config = dict(
    hidden_size=640,
    attn_scale=0.125,
    optimizer='soap_variant',
    beta1=0.95,
    max_seq_len=1024,
)
Each number is 500 + 25 x the weight over its row's rms, rounded and kept within 0 to 999. Layers, rows and columns count from 0. Numbers have three digits each. The size before them is the row's rms in percent of the matrix's.

# k: layer 2 attention key, 320x640, rms 0.0462, rows 174-209, columns 320-383
# q: layer 2 attention query, 320x640, rms 0.0475, rows 175-210, columns 320-383
# v: layer 2 attention value, 320x640, rms 0.0443, rows 128-191, columns 320-383
# o: layer 2 attention output (transposed), 320x640, rms 0.0423, rows 128-191, columns 320-383
k174 118:509537531531496522515510484506478528502489501501515496505489483485538492498537447482507511507486505483515537465483466493489483556519495507509503483468502476530483469493489469502549520521492440
q175 115:497510476555521520517556532526545499489538485536461503474479505498537514531465482483445531468511533520531471483496484496443510513537516508497499532518460466560458520487471465519480555509490495
k175 118:474488464515502512467491468502473541484477540471506494412478527458527478478532531482477476459531517484556530506483476511510496491496549505496519531520485476463474491496476548532520497500529448
q176 114:542518479509504511521536512514486506527485488545506488517479529505454450452521494523504506528497524483477512482513495489488501496517525498487474514502572536480490527465473540474526533520554516
k176 112:464511541524497494498471462463540510486498502525489488451510510518496554490455512481517526475481464489467492537482529508473491480492530463479526475506513507497503491457477484511459477503497538
q177 105:462490486464464465500517523497461482506480506471476521513493470475453507542481501531532478489496513535453479513562480520467503468504484518509497459500535465551469540503523495523542471510483522
k177 117:523475520489524522493497510455526485460481503468493529511532514522487535501479455518527511504507488494534492493514495474497525534507462479520538563557486523463486530514508505538524505485463489
q178 105:479480547517505480511497431499491518553488543523520465480548524478539496490470474495473478469525499481465515490468501487541530489510517468526485486527542518542510514490479495494537522450500511
k178 109:517525499461523506536503509507487494502500481472530480495486493486484496498547537524531495491484508473463523501495499554483503507532483524507529485513465464500516454512450455496504503580535500
q179 106:481456482484497490515507475490482483516471487528488506502519518462536534469462484469503447491494485473500491527503511506499513498493502563509460553549503521523480567469516506476516523540518509
k179 112:482541517452528447460481487494452467496520496487514477440505506532508524456508493498508531471522536527461481528486504503554530494518488486504554496505531510521509438502491488507471532496470530
q180 101:533497524488478432485497506473459452477508489489492480497537502522509482509475536525527526546505490509487429520460483520479512519475491529511583466529519470509480494474535524477493478480449501
k180 107:460486477468476440515450514505502507512512518450543514529520507511525534508476514519517520520545530448488528524501485507536506473502498483492518488500475515526516496470488499509515518481538475
q181 096:511458519444482507509470517465557526510473479516536509500499443503523500526471518499519507476471535489461438498500490506436450521476511538534522470529484506552509483474480507463500469480520463
k181 105:518513509516519455479514471504505458464476487470474461525493483512496495435496510496485482520488497540489480455487525463563510437505511533505543472476509472507440491517488476525509433523478476
q182 113:484558518484507535505500481516506538521474509467500531483509535493491450486502497500512518466502477488514472506503480463492490521514502460498474478476498504484504477526529476460508473529502492
k182 115:498500457545530493549521485489483463497565522503514481525507431471490514509492487460497462489488534510491508505500514516488515480495482516511493512522520543474486505491560466534513544478499532
q183 111:521495478554502549498476517485444472525519533524523531438487516521460443477459481488498504512451545467507438500523515513456485480532534488507446482479475518481542536557521494515509512546528501
k183 111:462531515507523468527506502525557530492498512519498507543527517452533483511537478521483461542511526505464513485493511474518455498481552463528482503488520531512489483457471500497486460447485504
q184 106:490539515499499443501467527511495500520524502475489495522505505495482485521499495528519499484498514529503496495503518514513552504504493511513494515501512474489504468481500479481530470494492491
k184 115:544476490459523494520534501453507523521464469462483568508564530496571536503483509471512498504490483505504480502499487521495470522486497509527502507523543489521478504515548537522504461499495480
q185 102:538548483535496518530483546479483483487490544474487522445504544510518534537512470480428505520476504519501478494518430483517510531536516508540516478500492474493573491504513514496477501512493465
k185 108:507514505501482495457505476492545499474588527504529499499541517454481499519504487512516510497495469501469442463493507526484493485514511520498495503483543476488506520525476523477477452512535500
q186 103:504572484548425472470484484497494509469493480438476494491497545496484469517546525487486476469498563490546501502512526470477514538487470455542499456500510484514503492504496487521552480520507527
k186 107:508489486492499512513511469529531538499511501526501511499518509482482505445508473495474503497502491495431524441509501504472463464512499513480510486507488499469483486514456447466480493483498539
q187 115:504487478527495531501463477532534496496493506513519466490526532475511513519504465535506484523507501566497480500520535537466527516496526475521531492492515507524491484483471456513484477523530482
k187 119:533520502490504535540498544469465517506523499511537505543487496482468512553522489480510527478465531507519494504524532491507452504479475479492536525499485503528505524500531552469510496458504533
q188 107:501471513517480521499500546521510539512502500481497495470554487510470482514535504529494480502504492519486499505524503486471502512511466498515524461541514540566510482515531491479516512483509500
k188 111:487537486484556479496517504505473518479509466464505507507504494558536475451472489497498508430492542530514481532494547482488456489496492506503500500536488528499522457475506488514500499510475511
q189 107:504476530489550510479538506499504530485480463449507497514444532478530513483459563508574534474509489489486486540488532507479517513474505489552520524490493504478532456527527483488471474490488469
k189 115:498515472465494492505494464562453459526546502527477501481502478500517497467494471487463535457505460498521545472523506524499526543479484506522509523521553512481498526517500578479480526467537513
q190 103:551492503528505492481529537517479464489493530526475492516498535525489490515514525481486524505510476484506482536521493497494513501523484539499473519478506465488525471502494492500482553486490525
k190 105:467489527495509518504469454489472466463509508509494511491492489500507495522494457497444518513498498511489511493525494424518509479528524532515498530476508514514496515486514493506483511469503491
q191 107:509507487488514506506513516518533484502536514522534510448519488505462466502517514507477545476500496508520523526530513519527525471518473455522498538477497473493496492470479457521525476514492498
k191 108:483458528468487492492522490526478517525500473514461490499469494460496514486477527520493515495510498500532438485472501542503485524488507501533489490525523527480561494503532518526468470481492510
v128 102:487483487520489493516514504512469470491507461494503525493520524475514489486488469483455454500487487469505554463497537517468472507457483483512463503457500502474495513456483500508514573532491510
o128 094:495513488440498503520570453493474519520524506539521495475468505491496494551544488501506502488495450484478532467524510520515530504519496476448564502525486492521498474532565482452475454480537511
v129 094:533458509485469481464466517528506514520517503505477516507511484515518494485469502531503496481464525497522506466486480542503482526487532534483528482469530451503531470541530511492524539477544498
o129 096:438505502506506516515498480488519466518496467472448487454501497446498487508522536493498514524528513463479516470474546446485475484494470462482473534494476536496456484483479498537494465513494514
v130 101:499483506464507493443513521505468459493492555512485504478514499472510528475488490510517506493508530467474536531478532531538519487545490535444520545537516493479491502453504497459490518471489504
o130 098:546523487503461511506488485526541472485521479521533487472475508534504552493502510505456534498490473482493496501517437481443514526506503509526489496506501495540498498471546474509452499526506453
v131 100:489488488502508525505504531487476470472499530484543444527483513527482457506491515504539494506508533544459513504539516489483535496488532519511453470470551502441496455506464512491524561554555467
o131 092:505508527537527487511468499491529498501491500493493491466471485496529506509480486526501438505479520488508466520498477515519518498488469515478586492473475526512512512521481512457502478483506517
v132 101:542528486467480522490530517536474471521507475488489487490474486512472553484518500497502509524501494477513502476474473496427523503483533500478518491504520489489458476501489437505520494538481510
o132 093:444511524527479473511506498476469510486474510469525493566478540446513458442502477576496489553535534526510463554509515500571493476511499492485469525505492546493505493529465495530483519458479535
v133 098:495508518505480517505489493522487479538504502533508505509478495516507517487502481484483525559568494498481510507507486495523511518482502487533521525505467510513493483525527507510495492481471516
o133 093:531494501461527519497488497519511471490530512436491534476531506436518448465494512482526507468493488496531485529460476503474498530484482534533503545514529490504468456477442459542497485529453505
v134 109:450543499505508514505521494503519450478502491515545498501540460494529514475504505495473503497459540511485511516489533444480535545514501505545533503548514509485493514495513525492524517513527485
o134 098:505478449548505465476449524514497519491571501455479495537454538507513525507506510503488489540568476507489510483488474517488504472534494503482479499509523483545517500517490513481522513533508527
v135 109:539485533503509463498491501444516502488434506505505473513484497511483486507509495446499480505538486523502528497507500465489537524477518552544493477508488512499493543474443538492459496500516526
o135 101:461474476491501503525510502488527509487508535519512503486517464485519457489475524511479443449496506513502489530493459542482533492529511453492464545478518540486520514546511515479505441503484471
v136 094:477455521515499504509514491521476526520474526464467523518494536507507532532543545494522479509520528523505507513507522552474476464514491494533493483522458450489500529509473529521485467512509560
o136 093:545488500515483524489492521490493486481495490538540484470497491477512443516479456523491531488483467540530537498533510438491504534507510489529514502496506514512498486444478509463485579479536456
v137 102:495479449471489481524515514518496472499482497501484508462500547511517521480507482559519504515486487500532454507488516471510557464510497482506497496504473480523507539490470514515496469440491510
o137 097:472515489498518555485497479533521470517518478502530505533539482470532498487515519461487499449494502466443537457496522517486486528430526473489479514452521502480508501506523511495522477540498512
v138 104:481508483500470469477478487488471477524484506514493494452502487535531466536489513460506487495494497496484502502481530525495529472529493463467515532521501483528530480473464460540506482470500491
o138 098:508483524437507557560482506515529508504490478507560503540523537482437511459494492526494511531489507497459488525553496514456488468478536494538465510531519516477486545523496510470496470553525483
v139 100:488486532540497511520494496513544494504511465497495521519526492489503517525491504477461511478486537509474511506439522533467476534473478534534520474522461512510493536481485535521493505521504493
o139 096:471502483492513518525470532500508520493511487532468482523498500498494530474514495545506472495464461507484482520480507490520487484558527534492489499487500510495500437488499537460509452528449517
v140 103:462520540455505442532487463479547523539515514491483516522493489541480521489475501479552508486510476498520502534486505475502527494525452480487519522493494484498497526508498499492519546495498458
o140 099:514519507495489498518532548525473492491471486519527538491513521463478436504529509510464466493493525454488495492480516525516479490498514505520508497483477454480465512509535476469473501503470548
v141 110:483476503487505502449494480495465463493513484506492521497496477553541496481513479449533468479508517491521515486499520469498497537511530480512521530506530526473480467507523532443512507463469491
o141 098:518473494537467487555471477481551511480483478478482495535514538479516467552483536516478546520458478515489492467528455510489481505513517497511471446490469487491497532488507490526489475528541509
v142 100:516513493519526514511504461507556458465521476507486515538498490473508477524463515457518500532505508493463491520512469490509463503499471518447460539525485510520474549506513463469511498503499476
o142 098:502462490514482545519493565512501526509446477509519432502515481534456515492530455483473527518471531491502519501504484548506488505518481484512526502455524533509484512517474537517463507515536529
v143 111:506476511490483506468526491493467483496479557481486470520441566484511476521486534534503442483559548512480545531498474477463513520507494474475510535471518480529499494501485513472539514468525521
o143 095:485473487485507478524483531543500490526531468527510536465530460535511463508495501501481572499461428527486496492510521475503497489537541496532500475526470526493496521512477494493504469485515546
v144 101:499548521505504501541534491491478515543476519489520493545516505524534490495480541476489491483509497513515519515511463504471494486507498553531479517484491503483482539503513469494503496508453505
o144 094:533483499523515518488495528515510499480472510480480542513469502476509468500543517536512480533506532509476499486472488474523506488474549447493539476530541490487499494503456513494508492499523540
v145 103:530518486522488477482533522494456470575559468533471506506506528558483473513459507502506529491491540454501524492536527513490441486507526521525516458470512472470516507533482480501509500468472494
o145 099:512449538525537523506513472498544546479491543473480500512524459485543485468510506509527501511512492537503518531499502511514569498528532487511482542489529537467486495497526535497496508514500499
v146 104:518536515495475499492529460516490482501518528514479512499544502508513484475493434502504469507504481544503480469473486485439502477491448520479511513481490518549482472467475524498480464458501486
o146 098:493526528547522473541485500465432496521432472498493527514498492556462514485531551513509520540475491515467508511530493516496518547511516546474462490526541496460480533474493490511511491485486458
v147 100:487459509559499498499506490499502527508512491470511519515492494517498536498483550490535517483479531498516459485448518491489538529529559526492484540547486492460486484505452500494470508533491526
o147 099:521513497503551470478520492481489487537531536514467495488478548535509514482476503476487490515514506511485486515534455486457507463518545495553506480523475506474512511534489513480517528508510543
v148 098:489505501512490437495488508516480520495467493480503482540479490474505523472509489506488506494494478489560535487519461489518528503471451496490498476493482463467536539489530497515514532534481488
o148 096:483509484480469535509501495494521490503496503493459504474561526560481490507472491472455520510500542524468514530525500484512536500495535481549513514513522461507495505449511477522496444480475509
v149 100:477505485515468511498497521503525518459586508476519457512511494530448488479501525512492492495500517516499485439511519514523486485503494496491520490511509485545473485470501501531507506527524449
o149 099:446502503450522483486524523498525524491487506510485495462518504500515521541467551491488527557412503542509475541505509492532505470522524443499491476523505520508493491521483517487494494525518483
v150 101:533554489505472490495528465550496520525415470511487534503483493479486523481498516488505514503510514499481519506475514511497482485481494481503484533486499535545493485523526528491521503504518490
o150 097:465451494486486484483463483517512501496522463507522487529489475526517490512487518500568526508489525512509489509496471511519482502493498528502504500530487484531513485490510508494486481525495530
v151 102:503485524493464518496502514490507507416478541492476481570527468508505482527462516530530539481536443523487502506470482509483525491517506521469473533488535485490512482496485555476495473499499494
o151 095:501514550511504492509478503444476497539457478494553473479529496472457525510497511494481462485473529512521471489516522503448490526475490499514507500533509530487497503507487518480515502508488506
v152 099:496455492504517529475482513479465544504504537519495474479510519544451522498474470491496513486495534517470499488465531535460488466526548533463473536493472519513505517474535468492488481503507501
o152 096:505523497529506497527482538530506434537531468446471505497538505478491517507521544438495466480515490504505498516542485459555517522513518494488516478514531489491532472538460490504520466509502502
v153 105:479490526463534457486483423465470547523483493518500492517530481515511526503513543475508526429516472485447501519505488497490535498487508519493504496522494466536461503481510507550513535468503487
o153 100:481517457490478492531483504530544502461499469480547512486503516511521489502505529509484461544488534530532498457487504519535528458530483494494525503512475544480513500521476502512496489494490498
v154 101:497534456521475464496492505503498494503505505508511549485487484506506488512510500472519490469491535487545503476481497504480503563461543543530493516497500509521451489470474514522466520500520532
o154 094:529492567522543504518532506475525519458519493440530488570447487531493531491492580522519507509474506508506501528542509464515558454543495489471477475511514478517509486498509472465483494533510479
v155 096:460489527437510525518505504486493501515489544506537462446493532511550494461532497526521504510496504510459496479496492497498473504514432478514467498479529482506527493498437464465492494488505493
o155 096:545491485535453468503503509510462552529521483476479538535506511498486514527521491505526505521552490517469506478516478543542543509484520547517533461530475468525425541557510481496543498512498495
v156 097:522481470517520488483503495479515493473498511505532555523500483556512513504548520473522502480482532551539507461544551494523541509511506494461445498534499497509535458505485469478458495534487515
o156 093:495516506499419509518522522480487482541513502497519489500514525474525482536514481506514450526520491463533502542484479502485477479529512515523514548497508507519514485510533479499603490462525504
v157 115:526537508498487509518523523497482472498522469469482500520480539496515472500475470549477457496547518504511517462447476463502511500503531501500548456494556449490516483473521526460514494481546557
o157 101:474495489513487498472506484532529549511499546463482532496440513491542523499478559521501542489483495497484512530503511514515468527537468510513426558512496489483491496454495484478498503460496437
v158 105:501524496503548447514472490516502524478478493486456495497509519475517503516495514506467495493500500541426490508491507549543450523507526488482480479535517492468490509483507508520526486511532491
o158 095:494522522472454526497504490487478527508551487490474505471474471468492520464529485521508487539520507523520515498477462472513519478479489528499488482505511487546504548454474525542500509512445496
v159 097:558474523564510466492516492503496533498505522479481517490474526491480473523494501507532477530508488524472526483528503550541494522473546519469505518466497512521555469477541529517503510485582525
o159 093:505541522474490524470488509528500502513515495472516546497517463472489496517465481496477505484477504507556509577539525499498487461499468475510510427521499494532458486540490484494513474508461503
v160 099:532503479504421500517490533492539511486470489492503524482503531479514462488496482462504529497485495512513530474487469530535524514494505491567520508512522536469523525458546490495492539481497507
o160 092:489491523526492493467504469543479455494509475478521452517531508448487547553499526519515483495458494557514498489482534500477469515519492489489514532514516491541492504481467500483501501472546532
v161 105:518483543445521482489529480542523496499500465482495532452508530509521564488461450527534495513525500492455527545521493466540492508519482532511464505551517537473521493506503497495487472541502507
o161 095:500512528519481515497464478489494488504515525520493515489518466437550485529523544516446471475512514515487495505484528472494482480479499508500469522488522428521526475456506499519509460469490460
v162 100:492526537456489535492487509484521479436551515503483503518497471474503514512539512458489515462504531546505471534463504509508492503536508495475543518480514522474431549467516515469516520553510484
o162 097:503473521502508490453544493528505544545474481490540542465482486543462506482476486530520460439482503477474511524517498502516483522474521503508478529457486493505548469514513513464510456525474533
v163 111:480481493468483465527494529510497498497471515459508526470487487502462525473501499522451503516489483506499496499506471488539532485488501512478497465479510510480472487510460478519501502495507467
o163 100:442462516529471470511534508499482493473501522527470474534510513536491502466517480482519554455534534520531477489511505508489481488523506443520490518486497464459492480453504494488502518492441509
v164 096:483461526511454475474565498489536478513521505509506490525527489509526455506489539500481454462491503537512472524486517491509525501496513525495457513515489557504518492516499484527487515504517453
o164 094:509526490470524520490507520505512519505502508465514516513510504465462502496509516518521531551530488512438511503498512514513466474493495484465532555490481466513482494475463487510525522468477488
v165 099:457483544487480459477530471531493512502512536512534508488472515514505523473486537486499492505497538554482500515526518524514463503498502471483476487474546485503499505544541486539558535514496469
o165 093:518530441483520537511512477528496488500500446469483458476474501499479564493476512503502499505506467459497483507469449439499477501481502510507517475477499517500547487482488465505492474492494516
v166 111:473533513480512474476479501488506508535518506471480501535521504516482504442474512476486517498483500465532512496494518540486490486496508486512490505496493508528530502536494520517535415509487489
o166 101:518497475513513538522535517538488425533517527528491524467543517486497490527530453488531460507496481511469521494503503466499504495500520471516475484536535487444548510483524515523508538466497504
v167 100:475492508495523532549505464463478486532486492519477499530477502495497500510514461495520461497494516513499497498532480509487513466471472514472521515482517504498561447493502462513487479506540503
o167 098:456495488462481479512464513559525523500485488525543521487514475490515494510533543565498483465539491511515505484499535498513483467491530521513506453499537478535451477476475505508543513514488520
v168 101:530495465523556522480513492508488440516491503495536524524510451488523501505500532506467507509511546523491463476502558502502518480509534513476444529499492548516450511495464523539460501486481478
o168 095:438499503497479498491483527508501552472531485527473485469459498507542519465482541534544500512475513564470483483481498475516567489548510509534531515519505439503505472507490521436499508500518520
v169 101:495529478482499413481536519514516514472490494516510488525487537507458509557511463496437507465479458480531521543480451512529500502495501500494482499534513513500484520489536519533496570471496494
o169 097:460525545494533568466470508533442480494450491462497544502540494530532505513476495498502508495483523481514486427550542481540484530499463453501480506524479496560525549493479469484518489505523492
v170 090:502506509495485544504474501500504513457510500488481517497520474494494523488485464502463540475482508488545489500519493499538537466488522484488491505482484489523526496484539483509482529473500553
o170 092:492490498520490521502500451488500521513507495488504537509507518472473542529514518460497494494497517540476497487494496478461459524485485493537498496526520535531469498506501480470503480532522540
v171 105:495477510473514485497517484520522499528471497457461487516479505486521530516475504527513518494513492482455481519531474470555464490542487508502523501504495512493490479466484476498531501502535471
o171 098:509529491499512446504520503494484483492514479503537509506479455502468524460475526499540514487508565524502501522434489511467486519466528457531489506457507509548486486500520469465497504532424518
v172 102:487494511473506452539495465490533509540488494504481439511470523523486493490456493511476468484520463531480515554525531499484487496482512483479525441535537478531514524502523480510484494470517464
o172 095:541550522535503521491522500516500473500518512478520488456562483490511484476530521484520536532475530529512490503508509468516490470520479504523504512464523524488483511489489559493492541496530525
v173 103:480525556512526473492500481478505512502515494491510538472509522538520498482425487516497483527514507474501524524519504521501500483500435462478531479488506522514485494505491475503517531486539475
o173 098:495539516485512498510506517499499463492489541550526474475534493493471541509547498505493512524528481490482517513534484479507501492473521505502513446477477453518561515445440469517506485517499493
v174 107:517494474492506503491475488554524512478507515531525509473523509494528494510528529512494468512463501525508537510503522477505490474522510542436511471526508499527517493442502485468530505477475470
o174 099:518505523495511482479510507512479484519499534490538517504499532486496482458465492523510479468533513515459512524515499533538509516485506472501517528518478498535509509547533506479543501476464472
v175 102:465526485477536515488482464439519473502515485461544505510486506523479494504492515519537463523517491502542512554522504466495487496486478483511484500494490446511507511533518489489530506469479501
o175 098:572491493514495504515520549547510505474473517536474523494522496548482471536526517505455450495480512482488512494492500491502477495509481532516507479525518528471526542484448495549478529484487538
v176 108:476456511485504502493489501525512492508484518516462481522491511476483508546495450496489510521509510471529497526485524470520497500511497540495510519485492506461520523483464486482521501492507514
o176 100:447480493515475496518523552516506505490482472496495509500493510531499511513506501490455505453524466498500543509499463503459474509525483492528504507532467520510538483517476457472485519509510516
v177 107:529508485441518486531478456523456549510505531510489504499502495530480490513533509504540529475497474437509518503516503529508485517530492523509547478536526482472464470540509504492428525559475498
o177 096:462495482506475478533485487491541503491513468500481520522526506467549490505505485511496485489526489480487476482507506502457492474543514488520509505463487456452530586520518511533572495501551511
v178 104:469507482497457482475498504512491494458441523485468482519460502490487519506511485441504533494511506500545481458516486523478504525494500485497496507477491504496525474489510501496444541495480531
o178 095:521478520514510501529515488479492552545497529498521474512498515450500504508444561538501492537462519438491500504479514516535482489546497516499436495495529515496539526513501487532507519528481507
v179 109:512492513450475486498515480522503506463487546537537485502474522457481469520472483493525463482501486514449518506505446485526496517474485515499511502481506535557511503499479552536493511476486517
o179 097:508507486501515543502508444483539533469499454516514502485513465526502517478476489475513522548473487514511502492479472536506511498492488518478493533545483482455469495521553468494525483504477487
v180 101:497495488461508492503507469561466466517475511489471480484497519481505514493487501497531501557498494493498520517494505510460493481496509569486494506509507452458485480488498500482499508479495516
o180 098:447501497533485483516473515536551499495498524512536481468497493513495539489495495528489465477530501546471489532492471441531517492477513511498499489437498550522528468495467457511494434493529492
v181 103:507500544504506546483509523496535521494494490494498485480521515463505468524512495507520498462499463498499524484522487482506519525484474549496511520532528528471493497526518469491488481535496449
o181 096:515457462506462483464507492480484508427501526532535501514498509474503529506534525492492487507450547533497498549518489525489457480480530505492507477453534470481519519499455499527493501529465516
v182 098:496501487509501533507463514511484479485520515548485520479558472482497514450483494510495543483477528490537487527505506548500478505492452531469516470499482553518541482543500490533469499530559519
o182 095:535512485505506500531508521488503509502537483515478462537463521506521532525496482500500473545513500497490506470508505506487471500547492506524524496529508466504523520438541518508468499528503512
v183 102:533515489488490528496507468435482542489489483505511495507482468528526517454487516468510496489485510504550514477470479518492506469498525479522475491489537479513472521478506526476505491529507497
o183 099:454448487518483525472491499489449519496523540513507491543505516524509455513500480457449528514520481470471477520449522481520519507487470520483525469457481507504484485526507500480463518485492528
v184 099:521510482498529490491458461482485521501539526528512497516476443522530523484480503471480502501429516453511521507536496506542508478455521496488512531487464494499492476511535500486484546503494537
o184 094:481465559474522480499537489515547512467509466519481475498532528481503492483479488488492494513546500507507492505441485492482488480501488485500503491503501503533451495484485522541508501518531519
v185 106:527524555479522520534493496484509541492567525533482499483478517525513513520502515512558524490538496493492522512497468497480500525534523484428462452411478500479478484542496524499485510509523509
o185 099:482498506481492496512522469497456485505477501502475481514488530518452524507529484498483475506455527516518492481466525495514514429497490492548520513532489529535444464487540482516517519484468530
v186 098:469510500447514521499453473482494519519504512506534494486512476513514493467461522527519488463507491457536490481519466517512505489507469517517482513531513469482506483552583517503500541517542534
o186 097:535516490531492474511491511530504499466480520524488475539497522504518499516539509513488477525487472514502456501496510512482492486474525494537473511482472479488474549500477484475466516520522488
v187 102:487484459523487488501474493516478482554450446465502478538493519488501491508483529494517522539499505486526496491467485495470508516451515480513495524494512491502480497507503464502509552489497487
o187 095:516496521511507515525488517511525467471495521497487489507482499468493533509471487479515486472511443523516590509554519498490505508505443481512463511473462457507512515527517509512452472476506490
v188 102:475491523473499499490468520482506494500507485494473486539461512529467517504495509492543490485491523540507536543535515503557521519514496510506513526478488477509522490504515456518552532492529479
o188 095:543512528542528457470495457491511489447466513507538521470527492548427471490476521513462487510484480487501556508491484459484488492488514509480501523498506510498531505543456541507485455541528474
v189 096:484511520456527469464488462462447503521538505491491535505470503561457508496569502468480497529498527512524489517484523489542548495503521478475499501509501506520520476503543529470506509526483463
o189 094:476482480530452519539502489499464525485487526543517474491555504509531510519497504463512491517468475477499464524535520515535513511494455512479510541532517496510513485472515497492571463484541536
v190 104:486541510487482499476498500504525457514505499486474545426533505504493527489515526529464483507514490489455500524464497483493482506510482482463530521506500524505485505500471485478498468495523488
o190 096:510496533491508512519463513527465514498477491527527496534509491487551488458510532496543530507491527515519495500504491474474507500499508500510497499540501512490512485514511496508500452523499474
v191 106:531454505536502519516478541524445467512542473526510509505504588512516491500557516535505485530488472477488514471498522476496516485491496478509484514498509517495485464518445476486548493460481515
o191 101:478528500517487535495491499496564525487552502511497460489479423471496508502481466477495543476517541518498560491549520513475511526526524504474494498483490498500482529471463511518509473503493499
q192 088:466518521516516522479542463504489485473513501516493492469467558488489511512475504509511524445492531477489497520479512515480527537489544514502473481514514488477504460495487454458501478561522497
k192 091:528508496480455474491504555490469499531484459532468589472522489503521494525496479498471515493521458495528462502520473493496494509493501552494502494513520522487559485474503499545520494492492487
q193 091:492502473465511474467493468557468464568479520530529497439459486531500527526464504474508483458520537482509514537514498458502519469461506493505521470520517514500585511478488474470539497476518496
k193 090:527535499513495550527518487479535514489478510531488524505510535508460514498476462486442515502491521482495506509475485535453471511505491449533531534513542454469482472516492547501465434474460522
q194 087:460506502478533525511485418536516507470520510483508486494452526528523492525487538512486475544527502533464501464482513495482491475561494477481488494458536516503462537467489504507509489472546484
k194 091:513501514544540490537505572498493478489468546510444478486495493462492477516498497488507501479500480496533486545485520507518537538475544501499437529503456488502510478510505517506485478512536434
q195 096:507461493488487498516474478497480500477470471527454485486514501466534533498486515497486502544492474544488509435433545494532468468471490483478482502485449474510516547488451499504527486486528495
k195 089:483509533472467516510519518475469511491470509470460465515438499487537457505506511529527519505468493471464514533508517465481475529526495510492458484528525503478538478507500475535487506484521494
q196 084:515505509526507447495502509515499483523469521530554527528502490484527461498500501519451501465470512513473458479491466504525512454538532512455460477483522533483526515453445486477541514495526523
k196 087:472523485503494523506493541490524506478493491524466535488511523502473499511461517500564494499475530483479515510494549485505484536489490506489496494456508525525508498496500507543488500519466513
q197 084:497532500500531461487481489466473475522476459504534500513515485516448508525463531479464518446522510520487516482509529532477503508479470458469513464506502528527479430541459492498506523471508480
k197 091:518518509481491518507503474511554495521495526526526459505493518492515495501476496512532502527517477495530543525490487497514484521501507487477498492509496494492495488518510470508486483559524474
q198 092:502484444526482500512472501505509463478503552490502507517517534513525496513546456506508504467506458498471512469442517513525517485528478526477486541472483481485471472518520461477497491501455515
k198 089:498456502483444495492502493464489512518546521488496523500483493478529484480502458481474493521514513538480494526548522465499514517480463502514531478495510445451485549505534517526461519457500494
q199 089:511471521510486498531450503468509477532478479493493544515508479477508478491483504497506523481505496490502520529494523511539490512457491507487510507530557472511500509472459503453525462507503490
k199 092:485522491460486541489504521520458508492482529488536463565470491552518545499467532539470522503501531505478496466518539471471532482508508480484509442499471511522478559501479541540498490490563520
q200 089:548524496494510578535497471474518529492513490519487522503521493537498515500495484473499506447537482478516512536519496493525495492470481460511479502471515510487492533528509501520493486503456537
k200 089:484487486485488485488527515463524483540552554456510501474476509483479540493563465515515503521465525500485525491487470543515498468485500499468473512484450507488546472500505535486544501507516493
q201 091:490505462550483475521482482463518485497459500497504505465502520536489493476506505448502509509490505505535482462498520507529490511476484507492461546475554467499524501528510542526465486501464521
k201 091:527535576469509538441507503547478528512505460492472550514475503523500509507481495494499518476513486502465500532512483502467535480488514496495528463523483492446474478476512484507536493539441512
q202 084:515450499507528484537523539460480535440483488479540562466522498502590464485537503512507492499449490462494492528485526507481519486426482542486470450495488505527518486507493491543490476471533477
k202 087:517441439514446484501511484536492534505441495467483473481474523477446477467499472528488480520484480494493492487479495485523467531528498478553538527530487491485490495485491513487467530519504510
q203 089:495529510550532470522528506500525541487527519473522514458492467524529489484518494503495526459548474491508518439478470505498541485543443498501489534507478503502477466453514489485510480492496506
k203 092:461477483498513484449476514486518476496479507516528515486517526508516493545419495531496512526428456543510511504494522477514483510468553510498531499499531487477486516532484508534516498477481513
q204 091:470504514484491458528509488538536496503492470535486493500471508481476496509469495481502540513540492511549467496467523529456468489566463501531515460526479462529421480528451517510498532530510488
k204 092:539492496505527506479517511480433551529480541531519525518529508533523479511521486480475530535503534494446536511525511462480511491494511511510515502512494484514485497446507491557482525484482504
q205 090:526537524533469535468496516529485512492499507499477492545493463536511525510492513565496495516526473529508554505494473473497533515502466488485478488475439555505533517471528518543514479505490473
k205 093:417446513507536510539516490465513527513483492452524552453537548522480459510479499491518497479516497525515508519520421474536487495488500504506485502522527487507500461501490520475471499506478481
q206 088:496457524524536497520492515487507514499496499494473496461501529491490487507507557483499481495504501525542512489506471489519513483477537485482501485458521517496528464489505520508530473521501474
k206 091:445513493481454462446518507491487480507497489514461471477495433541468483478460464529467540492498493493478499486455504519513489504510466485515460526523482465471503480497515520450465520498525483
q207 093:502492538453513455479469539499499514502520481536450511495479496511483467517455523539474538501504507491522495508519504534510535501540522530504472542505475486509471504487519494504460483532556476
k207 092:512490455510495504504463497483508525499508515486522521498483503498538494471495515510475481509482529510484501472482539482508499515502497513481527509476518546493450504498466498436517494488491502
q208 090:470551463460499506486498478520483484474509536517452490484510480486559513491472507553495468481489534512507453482492505487525469477506494523527526482511455524483486465528526513545468507482530495
k208 090:517512486525486510519491503478513492499489454512547482482482519517487513496519502510509515521509477506499515459486487489519490516505509485486455523454540468503508520496478525478520558533463505
q209 087:515483510501494500482526501509495456492485531477501504508461514495480528502528486499503502476473496524501515477438496492503493477533505491482529534464480500517438511474538528487475488498474473
k209 088:506527508567510531505483489464531539522513446494503517541523510482459472480480530517501488546546509478490512516518469514486518529495513512472521471485485508474536498513495508557532504536519513
q210 094:445465535505512527492491506490476549488506502488469530501448510439526473425504473510498552463497425480484523475500536488523503469471520517499456510517548497542489520485486478528530512492509495